config = dict(
    num_hidden_layers=22,
    hidden_size=256,
    head_dim=64,
    vocab_size=8192,
    hidden_act='squared_relu',
    norm_eps=1e-07,
    tie_word_embeddings=True,
    parallel_block=False,
    beta2=0.99,
    lr_head=0.0231,
    batch_tokens=[131072, 262144],
    dataset='wikipedia_en',
)
Each number is 128 + 24 x the weight over its row's rms, rounded and kept within 0 to 255. Layers, rows and columns count from 0. Numbers have three digits each. The size before them is the row's rms in percent of the matrix's.

# layer 4 attention output (transposed), 256x256, rms 0.0726, rows 48-63, columns 0-255
118:167148103099197141129112141143146151120141128152154120093095149094142128131106175123076097140156134130119173106109151132126132096164081099150081126098116128150165161129124182139092128103147157157096152146103087107124138117145154174127156113126141101154096145095106140160158143114122112131159134153142100096145088109135101113120157126155170144122109114117120118108147132104123132123088156110126185126141099125092105093097117134158110093112124111160131126128161114118126113118103103119127166131090100112211131138136109141118134146109135087145079148139105116130134148153124112111165151117146110148097144143147123137127111132153114138142119135080081132110126128144082126079131135141126103171174122079130109140131122159095132110139098139166123153112080160123110163128108132
122:120110174145138181114121137134173124166137124135113090078140126089155113116092150102092148142128110118121117124101116145128120151132128131165112135150102117121174108136115121113142140150140107135165116131154120112115161128141130084107157125124163119136073090078108145140045157103129095128124124148151111119135099137102101119157130140133119137121164166160126105094142125149127130153117175169142108115174133128063209096121138107111121072108127155151132144141149101127107111156103107099110106119097113141116117120150124140150092130106121179127152108152104112117122113117165131137100148118132153145105116107105147149150135141143107150074095157134117160157101135168141134119114124151127045158168074149143128117107108149136148121129142126135161149106133108167159112132122122
099:087089092140123113135088112081131159180111155096124126088155097130098120162132131121146131113133126132157125130147133130101145130094129100117150112136131092109099119138146074134095158141147137115115107133136130118136115112112165116109139137146107166113160176129141172099105097124136154125107126114125112155158166092081155156164133135125081155153129139173146147121106153130101136114136117144146140125128141158123138093130109086098140180166127146124125137099114150149114128166124126099161109115154118136113145077155137114149116094119118162086141111101159180131126115109155128123115146142138110102107116091144130117136138088105131141104125153134114136158104146111139160159128113140173099135091149193126137062133125108157084105091122134115168055159153103127123167140180154
116:118144128142118141124117128153089144140093120078125131128140117125126171091161079119133099145108138129127081111114108149143100124117133160103117144158128128126122130184146124104156125129085121139141120116112165123122142171139123144160123134131153114140147062129093120126127136146134154132051127142096130125135114150128120096137126147139156135156164113157129119163129137151122137122170127142121108113146142117133126123171149114149126151127131122110106117115128114167136160132130115133125146096172114114080106090098168113086087134131171151133184117109132119112165146110093140101163106152108163087127141109138124119107159129146102109078149136132158103123146176122183116161154131096081184088110161103130180105144112122123146144106165059120056132098139119138104146081137135
125:137147132067191158148121110105138151141102132170119116114089135139114148157192165161099146129115137132130142099127135131129113113133131077083127122126149126196098144096152111123096144138115141107115077133107127126090153126128104141092128180155092154119130150160135141107108090121146104096173148126126152170090137047108109116139140107151129121136090130126107174117132144133119147140125144116135148125099147141118167145117142139108113094151146123078141107135131131083138089150154099167177120150114166160176128094128127120117139100133121122150156126081097113101072111078162129147119111122157117161112136126128116164129141157130148142128153112107129153114144131114090127117109119109132167106170133173100110127128098144137135163139083183125141128122127142114139142132116132
113:142132150080126067144204114152079136133128112096128132133134101159097106091146130144106150101141158128091122153134126121131128113140158091131103148154099111106161129103125109150142139142151128127143092096159142131168120133121079081125110126161098146109092109113119140079126082116144110122128121106121127128084097113121149147118118132109087143125156133099153134105132150092152149163152109095102106098126123136158132118127158164160068124156134111124104155130157123120126111146116156174122110170109131120120137121109157135109180108144131088148150143118128119167146173112139130118118124111134152127161116137132122124129144151108153111093113138119142090172100122093163113135120122107124135116102133124171098146149204134133159165150087118161117185151187142131140109109157071
110:131178124116155147129083151141177126116161101122155160130078131112086121138152143151096120121142142146120094063089119173119133136149135122141141131109112101126190133135115063124129136132145121152128115129168109132108116133114101149071146123156114099118093110072094163099123142134159091158116171123137130101110064119085154087104140137134152101110117147117133083109148113111084111126063127156115185131140156135115158110103138130138136102127128137124123098102126120110141108157135157152149157148117128108131114144128122163124114117119134119125141086142114100123130094085171145120147159102139127117149131137153118168135152163136124119113111138148098086127126095148107146090114133123083098139125088161128149156140106145093157139175096142169154157134110152128113135115129175
132:099132157133149111118121098141083102177061133069114111116157142150126116111170074123093108116089137144116139148098111111170107158133152139090150138126144139110114125122126120128119132103093123124118160098127152135143165164169126138187119135122156131151118101131111101141137120154108144137104126118127108116170154143156102129125109161083118151119187096142135131149105173114148155127161124117139103117134133099109128144158133124160137143145135121116117121131155117140149145101148130127133147072142133175168121076099157091114106156127154118129163163085126105138118139157114121162136142154086125076130096132144151113143123091148136101092124127140148096085141160078166132132141126075098162122149173156113140116142186131157110146122179106118093125122120117113090148113123101
116:108104105098172154181111141132141128100133116150135113144095098145148120141139084162132149125120104109125116110157129123087160154146155103120146140136141108089110096136165113172116118151106164122155099082152147119136128109138136117142125156171120154102155137151154135123104056120176093142178148102122119151116113092135187125129102115159162131145112127107116146134113090109133133124104140117102128125119130125164123120077109124092121145125160133152101130122121157106140110100133153123158154151122148075146136154140133117133147085117183141094097103157114102160105113079125121123133146108122179137144132186118133166128162105109090093127157134158151139134126063120104115097147141132103141123118172142147128152143112106098150147145075164143113146111128120126135125181142189
108:096155165123141136188097150108114079146068131169131096118137141151152164110142105157107109129096117144096141096074111119118154157115117121079134120119124127121144139119091130106124106105109115134109147088079139147109153138127141130145119161152176118145098107117134140130126129200131098144104152126173105096135181121140139116144111101102100149136157121164122110140132120146085107159119149121153118179131146101084178089109110091144127098128135145160136096149126133159134121120128113117126115116111146147113128126157160154115151146128151133140117117134133131094089110105081107121117192155122151131089085148125142163087122087125145121104135109121130121099124168088154126141149118102142136161174120162170132140146113104158118104152182101138112141074129142111139102145121102
115:135156110165130125126111166165104139109078131200110151118102174152161154135074145136121096150132116116146133129104169177129108137162109164087090139113131146135111158140068189135100125145120155169139125114127142126083148110099127144143114152141159100154135115126161122141169154132115119137160129125161144103126121142178090096141169093134164106155131139136098124156081117105143132154090113147139177131116140141106088132157120126120125082115118128129131074118141110134150116117120112145107101134123128108134148141109164156112100124100107130136104129109103128071114113140057109131144129156151135133120139152133110126110147152136122153158155088114159116069141141136080114096144167144111133119148123104110136136128106118105086116112133154107090151128082137115146107143082121
111:135158162193103134071141106186148181166125120127131132119151171118110132143095134111108120109130149164093144098085131136133118118118111138075152132119093098144122158174116161122126143135115110098093125151138089093083170182134081111069124113142171102182106119092092138143131150137119113103093091096116137089119099151140102134160172132107141107140126157104161113103103117112099164109088104167133124126155136157108123136164100138103145114152127144119138113112147121137152081099145154144155097130149125154156124110131141143105099133124114132147097140155097116103101121153112146121122166120070136130147162154156132124146087127138135137128092116127140118094120143131146130138131135136161127120139101178112074109137095106118112119137142090131116132139113162150113124150102113
123:152188127116125120132125111163098119119153128107124165095149149125116138122119094097131122118103155139140136103115091119136112131144146152117153105138138125164120075079171101102183167123104117130108126132129149141107137165130158155167116138124139136149131089134100107169106126129140086150103120181122093115100156140146092127133074074150137145165151126139159127127126156156116134156178102115134071134154139095103122147128107162154145127108119103145137141182132131172128160122137146099121153142102094171148127128120125156152132109108123120177170153137125112150155120142125131130103110149103171101151136109140122142140147142126113131134114134154113098113129204094136128164145118088060126121129135123106156133100185107130155128105123117096068144113127075096098142126134115
128:105120129161144154153130179122114084154115122137128125107141164104080102147099123130135112105103154144136120148104171114146155137129124133151145107135125132164174157120134124147097142131116136162093172177095110124148088130129114156122115161131125118108123160122111150181152120089127141127146109130118136079170116098157093128092131117161145127129077111110099094146154152107161127156154087110099112132110126161125045100118120122141136134112126083115128114057138113116125144118080166128115174127106132156184175110077128144120135090165138097181111163103129104102135131154123145125144134110127119115125118087123142129150145141147140104181104130124120138106111125146124134091171126140163109121101146112135150123137159130114132094165130127174143145117115123138155150069120105
118:167136125103113121118100122123125153084140128121118095164149131149111099134128104148160133135116109121110113112061101129137156125156106145128155182099095108137176131120064157130109090138168149155140121132142143107118161148106117122150119111150145121144116115138140111121169117161128073145113127100132117147113110158103140144138130132156138111145135160083162098123101088092159122145077085090103122166106108151183108090131119111130102133151149121137143126104114133155152137125137172149092127166119194123122120170109147113089147130117126136139094149127082159087095116172102109133148116157178149128135124148107125138087135138108158148186186084122127141119114101088115139118118141126152121089095154108131139105153132117090124103166138125124084149153118153113138104157121130
124:144153117106152127141157101142082104108100115081130112157117100157120110101151093153131140137111131151138104160150141109149121203163173083112096120139125110096125136121112097162129087101143114099192084128108105127142123126145084081139116102163143128094116133155168102095125087109170120147125165130121127155140097131121149149130160164135127148095133135136139149142137098122121099150119139140108101107125129140149147151112123113128140142121163099096110179109135142107146129102141123146171158117124161114153119160107153115118152127130124126117147091126113115150104110120148156149140119116108142106151119146141111165092169135101110034107104093177112143163156085141141106107130132120093148098120147165144110130178107143124152162147129078153120150155155104102154111131128155
# layer 4 attention value, 256x256, rms 0.0667, rows 49-63, columns 0-255
119:134111122140152133127142161139098121109086152137103084103120117108126150149122146108132117140137132100109108104167162116099116125156138105166132071122128156142145115120107115116138109164162127102167108118166123116125169106141127089117133091142089134107120098141208139122084126139097110179138158125176101142139105122128124097143105118116142105155136191113140125123153123164114150153123121118135103138118120079108165155139143181147135112128161106141142139132185155143077141114131123120165107095130159136132128096096135145151117109134108156124139053101116126127131149112107122115125127085163160090124128133105189141076120129167133119121113108132122102135080159139140101100073143122104153117152135093141108126118168132132165091157104103162087114121149112108149105165143128
093:135120118140141103127129098129111143112077075124153152140103148147131104146161115087140122138126101119113117080173101122135117137137133134110118183139108140130110097161118132109121145112159121104095106122125116143099145135098142136124127190134101136124124139128149113103090131128132185142161151160127133132060075121108134118111084159115135141146104126128143151155123141152087142114133131116136123152132158116131078130111048166121142174142125175156183117098100117099137140125111097161136121151121143136113119122185116072154125168110125107149170139121130197154141145122121124119078155138145113109170121168098125095104134096103162118154116189137139118117130107079109128166161124137098082129156135134137159108139138124103129139105114165126134093161136119120137134134130154
105:108115123133140140132115169131134117134139143106114142113135128125144122114120109125127095125093137114100083134100114124147118141104104164087126123132116096147111099112127070132116134124113138182122155133131153127130161110102140144155129129138157119135147098134130138149137069140131140109072141120140101140132111133145134105134135145090142154167139148141107100174095124149129144140206127113111136118148111106098174139188135132130110152142130110023132122110167076129148152117173140109149150114172095125134151124144121148085125151136147145098169134153121135111147101169112114135126137168164166125138140143156076132087148123149105145073153125119143126132118128098139120137125097125152064098146148153115161105147073136140108141099150125138090119094163125150117141058120155
115:132139132063153124130118084121132144099122127143134117145071129087107134099108143119141112143134100125094161132134110126086123125089125134125128133122148109111160178132140167142097184154133183146136133137133148109111126171123117113089094174145136129147136131137100143121103162121130161144116129165114121154151089138128118110154218117116096140066110148114162108093128118157134108098148123134120156125131116127114116149075109121114150133135144146122142139126076113090120142149098133141186109142100120131115128127103140125115158106122090127157132126115050141121174205123116133126081102087148140113146144130128143156132145131107158128148103149122105131171147079139077151135116143160124164170155134133117126126117106112166107137142104148112095129130112163104113132151146093
111:136155127129123104119127120124125173118157129117160168146110066133131125113078118119143124125158168123099106164157091148132133138139115101111123133130137039127159146151093132113135075139152116154137140134122128130118100153121129093112136134165105099104126112115130151167135134140137116128165117122146120133133123127151127092131046114197120113102138151104133149143190129108163179100125128121112121140130105124148132109136165135163107123174116112060141128050142161102138097120121127162126155132116112094133089139154150160110145084133111140130126084157114111128141068128132145125129146140156143119149119138181064104154131147126105140104140141118132120132140123115138135160162134142116115142121172107148097145124143104177144120132102137129140175164134143116088135124133089
108:140110112090134155125123139139134148114098136137150106093095094090128129154164163148118171153131097104116093030161117160123099092225121101101145133095139102109198141105158133119114146147180183161130130129165128121164104164116137108112104129130109129135117124104143113115126101138131105124154109160151116116123104144144111132157191137136125112138153149088148113123145110121110110142111140123112130111163144151095132095102142136131137133104127099112114130087162121119091066135150124162140144148134167122151119142059141157124120108145131135137123153134089110118134112147137081123159087114171181104165141084118142162154139104147146126150131159125102097129109144112140133128145130139158138125112122087120103111137112118116104077157130117118132118124139128123128122128140119
135:115113130133139129130128140136106148126144150100092131118130109166124104114125086112131111127134160136105149187077087142187112148101110159067137134121147093133120132124150116123133150123122144147106169129128125115118186098156140119141117139131154115138135124130089117132149108162096124138033139082133125110177102157135118095130104167121103128105153158182136083169108145114113161145171110110153128121131117117090179131153112105132154157140114142083125108125158106141180143120143142113154135103130077147119117117117121112070107226107118128122131150121109130136139125152123134151115153135088118126139130136159085074134112130143152142157130130135170110115146136114120133123140121134095115113139158147122173137147135143158122164104144118118108102160144120108089143098109092
112:121101141100161146130149119126151128148150067138156127125174107108132119164181108141111145137127124135125130112155125152110147133156116129100146127132134105099123105093177148148123175125133134142133125130173127121121110152166124165119128166126130134113142168118100115124105082092129079146105101149123105161093101099111137108109049133141110151071101119122143127106130134146152087123109098130113131152157155100158109107095082126102147114088124100117086140128140165080126081154112127170121146170099109098140108146149138171142143115135155110091143143110095120135158129116120108142157118122140185134150132145106101187114153096173128128165122130152152139132120080106099152105165125114113121190114130151120123127142092113116121081127098125117142138099111139107184123145111135
111:140109127109157175127115162106126120141106131117097126103094122133128137105192130112150130134102146123122150150121103147126113103102116151159149008137120155150121176093142112127133125085161144132166168131125140156125138102134133127120109095142126138136112135116132115128108082133096150144098149119169079099168111128059125136145169095156113154075142109139155137101118104135041114144166145112148111135114143152119142143121160120146147114099136159106091139103123159136105107130138151121159130096106132135118142108135136136115106157144095136141099104117098153119081159160087115135123151126082158132150122147116135136115051138146114113160117115128160117124172138150108126108118121130104163132129157127126190118143112134139142142138132109182115098126134112125113131129130129
110:126131129106126182127118155129132123143130141137102156129148170109137121106141145140126087117115137162170133173096163143111121073128133119116109107125098156114118140124122176122162116121082124118191140138116171148136147115106119158104110136149118161155139123122107125103170123132156110091087134136118105136153150090097109157130246112148141131137148116117075144144069111145147132114122114125133138113123162163104121139149170105118110144091125107117084112150133155122125149130097148120100116108113149112140191116105132131104113159125122123162102156110123128103115190112105112140160134128114141181157135128110127184110152151108141121100121107121159162118120139135104120071102155098170133130084114146134114115129088139138092130135119123133103113111115112153167117165095111
119:129132137153118165134153132131149128111146146130076176075164147134114134139111145117140094133131136169159170105126123156122137074171118121122095121129140119137125142122154135114126140145134146098130108136125121146124165104117121110101116110114114121170112098121120137129180107127153116128143149084130149115161098099102116134118146092148179111146129147117155176148146146139117133123183117126133132126099112151121139122126128139136121157116113137109099154164184148137130124097133145096220070184133154164110140121096120156086122153113123132171111100172119112088107111110101124145161144127096106194124132093108095135132113139100161113128118106111147153115140135175158113147109135137173147148136123132144130104133167123115098114159132121082121093149129122142052110187108132
114:128134126139155165129096105131115102152135163109101152142137158127125140119155099121131106099146163162117179108092120102177109167128117137071167113121130137156176168114119091147139105104143123148152137125131148125116151132152137131151101142133118115136131111127109155123126097151152133145119115140133071105123149137193126133150125092123134144131135167144149113159139118142078121134142124121137096137133092093098165152121140112155153120125110120083179058191159097153094142133161132107105132122149074154126167122111118128115121097105127133152161097144106135106101094130144105133163060121160169131113136139123096141138136152142096127097121092134146105114130142127103116174116096104134117149145130114114131148096147140092121109081136112153143130131106093129077125051110106
126:127125134147129116126116138143124096118130143122111085085122116135109133134157131130119118136078168136089145161090142126167097134149140137122093146127107142095143143148142136135131136141076117124103138132112126127160099138096125141144107146151082141123119151116090141152164108164138098115147137099101195100131126170102129107156129109160115105190143136087116112151115127081180169123067133121111125115159129172119086140148093123148146112141132121175107180116138143086131134113160140132068149107103144132128142128102119113112156115108115120183139170119123115117168114174124140133153091141085127136120123093143124148113167102104169112185135083124099119118145109157094148159130112113193152115106164080126148126138133116116111102133112133172144144117142123101154127085118148
115:138115132133117127113120150138142146104154102118138145107148106088124136132147136138136124123060136147134114125116111140121173105140097082154122150123084073118149144128138143129139066131128103122134128127119152168132129120152129123148129089131168130157121144090095134123138141112133143111146113116084079128180154145085149136133145106144108137114160155079127143085090095165191141135102112107123122147085161131149147102143140130136129143145152143122095146117144146156171120133093136106092141168108169088121100132166143143109122131143133103120067160119125143101053079123153121128182170130089159182140128133117104132151112135152148141168130129131164146128137117081157102128156163128144135110099129147135184146142140108122058125117117118122155134090106132131101123123135136
119:125155122104129099138130135132112147111164105124144101106158106121133112122103117168101127112118128130137096126126079186126113150167112136117143136132110079096174086099143142139128091129148104159145125132147126107140138103140113132121109113155169087118137143129114097106128133096096143145129128138148152159156102132115137100125061150111080087019187122129110140089114105117121134120167127136137129127174104123137133144131118149107124112152113133110093141099145116095175083152119127161131166186131092097146108130160135160121127149108131117086132124138087138132190111157145135118105122162158134096141122131156084131108161091112138129178119141128091103144120109113141107142148167134081110158125131180127141145139133133154116107132126129109165115127155144146151134083138144
# layer 4 attention query, 256x256, rms 0.0818, rows 64-75, columns 0-255
084:160094109177017104076122195182112108169134142141158125142152115153107101152157153123185079094093148175092160099106133099151137129139138097085131136154133117147122166145075138123083132132118168097141178120126104129123145091091121139149138147134151143106102149085141128092132152128142139092119162132110112139125144128135115127126114109107114131135137135171145134145116155105118120136127121108134148104134151129171123152141121113132110180107153112134159130155130181162141091124122130133105107118086129111120120158169147136115134118140102112142118132110147135149130124090133118138199126115125122150133129155094147157118102150117147133093140132151114145137116146137152109117165141099092092116139141146152121127075121120099119109100118096126143124159142143108135097114126106
093:093105158095217182174136075094133189130101112180145169131087127072145119107133134128171121092118115135125136144158142089113124153104159153142140131137115102116113101109131132090109116122121136122119166154100130124158120163127130106162123164088128122133121114079132139112136126166094155102126117151116158109104095096167135121110138158105138095105117111135146131098139121141143151140167127131124118129106131128123097139138135150130122166061175138098137135145112108150124123117071141159103134104129127122113165118103116118113078092122142104161108146152118109165124168137134115084092110098078141143165129144147123113123132098124111129100142162126124168103129161105144124130146148141124098086171111129122142159124133100113116108086087114133113162146125132163136134148135108
116:131139108126185167144131078120139184174116111144133144140128106102120113152116127092164075119107130144084164117125111105104105145117136127128115133135111105121151148099129153120109146122123122129142153142153119149157136165073126141157116140106127108159106118087123099071126177128137148125127139083135143119126135140144129119140125189113107136092157116157149123071112109142098143107150117163116136153148136156142083142113121135142129165091174142119165136132066127155101131140072132196131135125099051100116164125126142125107095132158173151153092116100120136154141136096145107130153098093113136155147153127098139117123101084101144142104114126127091142130097081081129132126151146117103112143162083122118140138096148134115139154083099108109128128133142130133125154111134107
103:154121113153000096080159173186145082142146111088118100131148105129114118105144133117126164107109134107110125124114141132129111130139137082115076114140148134117149145163159127135123153171151128114145135144171125145140092105098132155135163091163159137110119133147122123111146114063126116133130143119097121113139138135106115139123118138113201157135107123127106125150099154140146130115109127137089122098145145158154146158145161137106114183093127100111134144113162132135098138127118122083143128179119144122134109123121120132156091137153114136097137124107125114098154087089122145149185108150139132128086125146105162160144082123108122139107146125140138164139109114152139101111127135141148159134074143122118087133124162103122115147127165159099156104109141134108121106113134129
102:103129103152183150131140094127150180187099133125100141121139157121152095167093136114149093123100131152114156127160127099147078167117138110123130161095095103115122131107155167127149143120123098093135163129120165113152144093110142131125076132105104100150120160080112144107154156171147143080112155080114120173095122152152125129121122165112081106100140085165134135116167123142089134139106161146133123138153146128133103095138124132116116143152152142104116112148074151133154103132076141156091132145077089115121139144166122129121114119173130112163114131099118133171176145145147105139125115107132115150155147152103135146080106106139140129115167145112105123158108117120135112104158125124098107135184124116152132135087124125110117125128090127092174153136104124148097105154138127
084:074149114063255142145121035052096152166149117155128139128121117087144140127119129125136078131102102116112129112134143100112105119116140131142147128138107109106135112146123161121119117121165139153108153130145142134131103144144132135114115113102129102146122133130130132129123137140128141109110129114117163132113160118151145134117119154134079087123140078132140137084147128139132159131150135173133147154125138139144104120137150123143117159121138158104128149125097117179094112130072127149123132135136089088139155133130148113092112120182149134148122141117147125132134138157135099121147098116107115146145131136118134128132121086119131138131160147113118119110158116098131131135151142141127090114156096094111124118104098111138128148150104133107132147136100122153112165185131131
080:116158119088224125220116087070130194130095095127135153180076156109135117084111098112071125163138143098130128177145116152112114107136136169127137136130108123119159124088135133130134167111128114147120137127075126110124129139170122110144108148121089117161152121112150117120112124126096144125134107135131159117135132087130137140134178133140105119125143108104123125110152073126117140115167143145126104145126105135145101106117141129160131092166085128124119143122100089150177127141074098133110152125164120126100115142115133106129131130099143140120115113177109108107139130140136155137096159128084123133168145118156125114159166126159153114117104129133115119127130094112111136143126117129121161137136107115115119150147141141135183156152104143111139116104138099174127151105150079
090:090167108077172128097093094110149101154124135148124132123134116081164115148133143160147108086061107145114158095131137067132105150116139079119141123110091101097103088164137135133093113119126121123154157114124158125126143110154178091126089142132134105141105127093117135121128120166128133106115124133100085145138156143190129128107090151120086073110137082146155118138153139131143124147117142146153138125137122117106108102166121114129100157122150147072129110140070162171115115128162116139109129154103142115168141124196158125081141125158103116150120146137119122165126146148149108111134128103116117125171135165116130122112133112130126140105155171113131134129186135135153107119138137140128077140186125143126132154130130111111092133128132109129152183121129160144116120177143131
088:150102140176001121026118190170177041110145153131134106108151102145149137181164155135156111068089118133096131098102129108114123125111118067116110138148153141125113141191128121156103099148115147103151124115161132156154113106113133118101147110136159140098108154120116124117144133115125121128131127113095074159158146153110129139112096133135154138139110138152128137158093157108132124108091131111124141128142146135117163137149125116098091137128163127117129119120128155125106128130189154142125113158096162130150106130138144136107117138164116102153133140080127146126138100118137097127156123135149133143121099162090145147113114139124127133090158128120142120142135140139139090119134140113150117122139148142132132115128114116130105105119133127143146137122142143098121112154134131
091:159105138187000129036152219176152121120169128129108112110133085140107110142153139127159117076106137151079113111072158145140148143134097087105102156148162120116104152120121129155119111141120159107154090117193122146152143120099117129117147124123142148109098150146172110125136117086113132148137155111136083143174140146128093120085104127117128181157131144150120137158104138137114126088127127116107143114117142129122159116112135123094112124138134115131147115123122158137126145141167133107144100133111114139132113121095142153131139130106106111138122144098128158131118127120135112127163099134139132117114095147089135176130119155105106112127133142142141130111090118143134112120119151124145131137083163131134133126101148136136124133123140133119113125118161123120137100134111156
105:164125134159061052155130163147120087093154129082122109143133145143112172076163124121120152177144137090128100109100124164145150085148115159083106150111156144101086114144146131151160121127147148140140093106124109143127134080166116164124164114130095147127143153151149114167135093101134116150115149123138107121136136147121121142115144090131154176148101136121094140138116137132122130124132119133090114134089116147135133109130122133135109090136088108151142121152173116090160128117161100097167117126132166154146129115115143113156149127105152174077136098118146102112125080102105151142152183157134106145137108103127112148152122163126147095178122105124132133128110108158110140151164096141156160161090140096123129111121140123136122142169161164132125083140127107099125147136101160
076:099155121071254150233080040046107176147101103134122171149103140121128124097112119100122128167131148091146132156165112140129089139138137165133162116107100144130148142110115149103114167109127117151131145135078144116125101147159135140149131140128107116137148126119132113109109134143141162110122135117108170111129108095124140128154180128106096117098135103123143118104149094126103143138164111151133110159135125145163109140103128153166137153114127161142127132134121087129166124108078126128123152115140116121115151138108117089145134116160135168098126112135118111133128133147144150109123160126098124139156156123137106113132140101118131123115121132120117141144135110114099142127122118126098151104139086121115114142146149148139129171115128138084111131136110110148125159125125116
# layer 4 attention key, 256x256, rms 0.0795, rows 64-75, columns 0-255
115:151130088090130093131094085111123127183166108153154139105153116131097123114124185148097159098154163101125151115111087153126104175156119126112119112168110126173136134147132117149097137095101116135126154162103127096165140118159101134198129120134112108138133118133129153121133129137134110136096099136100137129151140156148119092162190156114126149104108126135119096083160068135140146112106116112139103101146068142145151156139159142120175153144105128117121082158107121145173103142148107159182131165111143111119145154120141083123116134139135169154151133165122126152109106131144111125117105120111131142130129104095117165103087101129116093127098133149111137171107095162133111127148147119120145163103096180133132106109117135121084121111133119121102134125136141089134088076106153
091:139096163116105152119135132097115110103133142150100127139134105134124149085137099088149181069141135109064140134134192128126066138142083120104119128130111198102150146142147113140121116098123145144110131141129120123145168123148105110115121131103176127098106109123098171082157086102076123139126119138125151086084163096153112128113110157110150168103140126148118126097110118106153142161106075127108131139119111133079150128125202125131139124115122124129151178093123120121103117108140126164159115156164149110137116086109141118122111143108126107167160144143127105164153108131132146083150099149145137175135130138129127108140137130156110086147133142144097125155164119136151142077110169106137136179109148125125138115148177108147114137107154104163125119144130145121109110127132111
142:137136093071155151145104093088104160146170101116143098060133106098115143127112134139128160117169133094133142153122133158124140155119103121089128104149149156128146125085148126145138138112113148120137141154143126105166119150142102102123143114129118107141104082157155172124179125133129121146115133117144143115132158164116117110129141179107129178141127126156110108116138072106124160121135112132128141131158080139152110141101141154110149139154079130126131130159122102143140088154174138136174128152150121095080170130108162070121156096135088146130132136142121163105072102128131147145143119128105106128145143100109127118163103125146117133140074142159139137152140070145106181139098134138105138139108109143096152141148129127122086140113172074118096127151158130145132078074142129
101:126108121145083141107103127163170158116167126179171179115181107120125107119144155125144153123109122133146107132155101110132115167180124132136092136143130102101101090122133116118080182125127153140135136111145146155105136118117156116142126115139105129150147110100143106125080141162148141150101110171086074150153132164158122112141161106125143138149130123105116119108137098194161113132144098121097129138110114116133156137125113113114091158156147052117150113161104127157136144137127145135126115147120114128104153134129112094138110140134156113148097131206135146154122172113143102106147112080094106143126125157110152131121142126147113109057124118129178117113099135133146086105134111187160078120136123141142119134123149133097119108143164102096125149098103124129154090105146128
120:108160120077157129160116081105112088146127068074123122105112089124084146126103147126106155158132099093131150141143139171129132156103110125145153076118143114139156099117143145121173110119111136128137151170130159107150097077140112143144141110151107060182118143150130146144153116142148138135111117136114150126120142130133130130155146160138152114111131131110113109131129105076144124117146113142171140123131135153133080120118136165102156128141062154133142122113147104163143124131123150151180156180164106124107142109149127067135154106130121166119140136114121107098125073150133136150121128150122110132120116129141103145151098131181136092166136116145152145165141085154108160161122158123100129153128105133072128098119121097101096118117178143135105143123138129106166107167139165
075:094116143078130123159159110087100183129152127183151116117140138134125139139122121104145087133171120125101127141106140122145150106091121181101134137158159106083121124118132130138145118127131155149152109155110091151136155155103111137075121142130143087100119109126108152127151175143108113135163117109167174142141161155144110124111109164201067143144108115148115120154163117097100153105137112121150150135137124141124111150124158149120105120141141110124151142128089112131116122113147106160125103087132068112105084126079169158111105110064107122090117135136093157106101150124100120127140141121105102126184161131093109107149158132142166153135122154115151103155150107111123141122093141116105129127150153106123122158134142148124148113077135131116125166155148183151103169119128148
094:116125146078167128159172087097094172161142162089134118144097157165123128157096136162129099091161142120153131168128136126146178156104104130101144107140080104118103144092135143077148116123106118135103099165122119130134133171122100137119101136144092122113093081145135096131123160102113097119121146109125182136125137152097118123134127150137127129124153167175128106140174146126099125132141130121153117114143163141163101085124145136145202146107128196141071103130141117074115094137113134156155140094123091137085129091112120086117102102137078122125138125124111169105116131127096145129152162114125135125133140162139142088154139128103089135156105153163141144141110063146135123141120120143116136141129138131128117136139116144123103168109131118091098128154115126133153140128156101
071:110106135090116116179123084114094173142148137163160102133100136088101130140091123071115114118156099139090141144162146127160133131098110148116149117134154113077100146154128181156145090105095163149142172169153117137146130131115121114123115121164170089132126137140101110114128155157131140117126116079128154123146156129123120116135128147181094161118160122139122111132142095138146142102140106129131129121113157147112158107135109141107074144163151127139157104164111080151117142135126107133107106126144079102087081156097172104116105111105121148095074137128133149122153136099098120118147131108091121159184159137109122111132133095127159105142110149135114083189114114125139118078108159104119147122138125074130118127105130129136152104114167155107120146125150191140122143134119115
102:149145098151108119125070153125138192110137108194152158139146152067133115116123146115107126125128116142121118112127140112133125146129121125119117111156149110123099136139130141168081131095097127150165138111119112153143135128146142097133103119133126113113146128106115120108101162144118165117120113179123101163167169106126142067136126092158043125143134129161157119115119109155158133127102096110111132147118135139105150154145092120129090108177185071096154144115122122154139145135161085131110097117131144100138091157115141118099129150115125135103099146152108146191159156126152115102120128118132127172139128108111117150111137112112155130107099121116143077130132137099128078089099142120165097150159080102139144152134115119118120137152149114136125185131120197103110122138135097
080:112151113137161106159092142105118169130161123211139175125147146093153140103136143102141105112123144118128109093153153122123080155124127133114118103138134150134127153126116117155100124126105135136163123090125133106139152152159132117150093133126126154098174147109122118110114175149125156121123094153152053154137153138130115132126156124144071136131138127184139124093128057160153109135104105107069122158131122130132134182153107131136091137149137118133145125136101104101164125143152070153103118126082143083122116158127132111103113181151134187133098123165115142183142121150159113104124121123136153154150140099111131184122122131154123124150100117099156104119158157100107136107123128155178120124124076125144149130150125141122124132148128135103128164136108144106099119100089119
119:136134114166127114148125134170115186113132163173142119186108133132134090151148128146127106130108164179149119123125117132111136140145157087120101153109121122134126155159113134128092140163135108121117134104143140154096132119101184149132103143160144141121125144115147099129097140115175141114130151142084121138159135115133118157131102090155117107162133156164159131147156114156135102148138123129134092083110133105125130139117129097148106131124138129130097115124100159080097158140092119098095089088144091099142109149149118150131109149105118105119087146138143192115164139112128125108130093115143068142136132167108128147124161112051118109154120117116156122115120148147151040142113096164130087112142118116175103125122112141114159153166113143138135154091087107134146144117095080
088:118139144068123161133129106108129178127120149079138077141120143146137106151105124144147107108165107117132097183104128153082198133163146116130154128110104128097136144112136135134158167136150109122121146173141115126153138155077108153125101135136127085138090087147183135132130106102145091143139154118133170125123142097093098145144115142136160139143129149132141082139144139148087122130136129124158115091145113146142119115106119112139150104109106150128119132091137149142115126136091146117127131118144095149082146120107138078107146092118125112118188109165126098065121111097091114142160132143123101080157131173136134096157124178091126125134127166150116145118129080135155143156111131109109179145135145137157125125125165128090144137111111087091122095106127106177161140146158124